Each number is 500 + 50 x the weight over its row's rms, rounded and kept within 0 to 999. Layers, rows and columns count from 0. Numbers have three digits each. The size before them is the row's rms in percent of the matrix's.

# layer 2 MLP down, 96x512, rms 0.221, rows 0-21, columns 384-511
095:440540550486529505488461504369568484524515534591477571439498484475459444415531482396501590501515474467506461466570411485511502461486532578512488532500463507479505532462496559555484585458468470553467581475544494464595439497481484442529499497409459512516538504480450518517582518455446490354529503496542513530521483459573544511512460548514527522458505485486490458455458596488557547553507
103:528447538482416537600388528513499549454568584512508592460593425439579536476607467417475455429411456373487501530522558498402516521482511567451415530542573495353499506541542493421518478529537423481495486411458463330545464424508551425534508584546507567524556488488510469461649505443518513415537523554542564505498522548500491478508454505553524438493520481507547432512548570520464526583471
104:488547447454471514441369507453557377478545502517468440620493461535460487461519472530456502423511460571497545473517497488511408454520542508495568463429543581521465459544533523474561547505556457497425568556560479568571480523520480526509530512464431484446464421491581483587460489558481461435501478401473504491525506564422465505474436519525594463418562593527520493592530462622489542447538
096:481533470516514476408509437547467458536515511628484563437571412425527535452503499465467466511519441563422540406480563458483499426639515449446502424424464452394445537521497454494475497508487510553563494622565491626550522490574486542492489533444424486528448478555473525556542487522410490513467553458497505464514489483431528490503580466517486514419514443475439532476444570443469477646496
097:488589526475459523495467542521493491571455525598566589503525463512499493469482454395605469444525536445485526429438422500547555505537469475436377548478434583561471496564462472439548398544522555562400572529536514424478499547543453494534545452515538539431479499516522462532491458467481579537452454483573527587488525541467466515560506519512410571491467482536515512449521554468502560467552
099:488414481557486537483463488491493519521420533548453464550499513622460453484546477416481549432477513630536528554508514437496437493537355464470541423537432504536570464519485470509426522453462517538529507650564480563498560490543535469544579478496469476546445445516554526406454404518516568501545538483507481558504494559458527495475574507473614482485446520428448589497457575438503542445526
098:528573500445519451491491527454449528475465463406590512550533552364527601420505440513531499383510526387448456436490514548503435456480535415499426486484521527453510547468480444532498531491454513535476468457563513582513536513444498432424478555582478497529455596505479512555517520462524502552473512493504562566491495567487500458479527454486511507402573448539440473495548601543558471588524
105:510567525518570463550536505573575521498537615579486531459481591490491466487579386422601510546597536515465512553471422479531482482445541479564553482442436440384537516567493475540503463434506529408532552557554445487424535479489478533436523534473508525483507604526568505461436463538491552391528532453414496511457531486449521471406520500507526474465516393532467583514490464536572610464467
099:385487509500523540466561564477543484482526577516531499519401478527518495519559522552494480620627476559503536563448512533561552497489460530419501383528468485468578457525525509446523565579600556470494553506487565511453466476559459549492497459430462542498457449511526462518438442466488500496499456540524498406511419512576567515520484442462509485510459502485496485512442605535455525521478
103:631519505477393525602557572485481506442471530471548468559448516497459483493556481534507493457440476553488465531444401493559525417453518540543535528435480537612477508590590491418426512537529458477486558491548428498540557547442566508520470567504515491451504452562528396490559541473543522565452531606556504511477450495484487454543480571479489521555475441466593440592503438535566586559454
097:485520446484510554442587523506569469445529447444537472534501517487535540451460492549469507450659550433517531554520496520539479492580470555485576580457493576622486420451495456531483402482508578513491506486498508454483549498481534541533531591530482468529437525521490570482568471468553570477589514485494543537472553526478476571519552591495532485552540516633507414618450565555459528519461
105:574492545528489644400511560614548468522475529539451487515495572409425413504475482623632495379470534440486568458503485516437537387493516469548482528476449565597448527554506497501463557485449571466434538493385450432519408556475537462508448491562466565520435455550482487460509446541486546481476491462482550458484461503550572531441445539522532551541423544532549442514558390507551478578465
102:462542478485599497471489400444491561523538495480551561484496522554583473526477499501482470433465451506485465535549511503573483468449587549462520421410436547594411572561499550542475528503437472577469541413380515506559428482451527537563493423420476546494464525504431554490458536570502560492524503528528529548487448552498562528535465471516505480522443550496497400526445523501527487438450
097:459513430468493429518542412457459508434516543513576612516538499484500504508470593450545503515488499469511419519450610526527533443453502531533568626488504453563486428414441562526472502576494508517503446505591497445578481485435473489494478557426489507491513538494401472517465569498478488491630475442593466552539606495557504510492486488529514580461494571534470380488510559457520518501494
098:440552567559517533462503524494474427418585387473437556561540564493459529520504459510496544548573511515426462501547588416475450412512483509542572460539564425414625582456485523628540684514568430540489485445456596575443483605444521553489435573476481488516477419524476527504510491472433462469457552630530421476507502464480510502503614534509597444524585488499532567490483479503446523521484
093:408433517519524560531541574387468493475503535575465525412508442442413492489584480511551536495495424494506473456449525535469484464472493500437435343502599522437525494433464485554504484501520485495512545575495473391397492527483562485484561468535411453433509425535443603490533462458549406464446592511470534458496541568512420511523528465519500557494439401546469545493493533606493480521516
104:482493483523511529451542503451499625435470524541451485535571495424404514449512473542581462533509434432478580485488566563462514398524498394553579524486518519525502440479526552461548493509450431437480484468425580477585543491527526534466387498542512508502404494543441533521562523503528511532486530537426558610473433503547533496472405525510520493502451521480479455592439582494540403444557
096:555638503474477477512479425539493476509521558556465537496553458425497571438498575428569490512545430406589551486432427505553528494557483498521450528477568521561447464516469525508537443502542514548508404522563493601434478553499468467458506500478537391512537582516511466588455477488482508439530513494462534504546494542429492478549506550458482477499467499546452500486503502429503589610528
098:517450506518427490519493459489451457538507544560561430378496489549455436536487528393479594486428512476510534464482495404458500546474569513520544433502479542503542535403434500505529442515388510497538411441441450458546490459499491567518525389488485472469474527512493530480481488482564512459495448458476473500502457566497520553504549516513466393495556506516467516489439529504479498449572
101:498447495520547480555551452556476650453471459542503557480536470387432630430482506547490445557532531529485451444510522546447567546537553516456385464511551540507570556504418372584493556590520425514465423599498557514454493522469512617444395524542464530531509414452345482533476451482549484503486396537516498504591508476505484548507499544516494515549498397523487426510530577575440502539578
102:446551545448521560506522541544418553433560444504499463520563431519543485500536539492435579565508645380416459518490559445486535483560559472529512406417571475600532411506535523549505498592420612441508460520501582511506476444532497502534555540540495499555477540458485482521403429474472480456462454557441473383496517416541467570546477515498575465378617359485477585499524480593460548525492
102:548387518514450563510485461563337610513514392414514560580573613530454614510525468501443475435484478396490594505512494510523444541510529582532410511493495527498482525496418462519473479447518591501534492472533552529601481553525446492429416452541385615540483509574567539482601563466562546541453514531563515593544516468572438537460463438478449537550491499438550486492588429509541434436477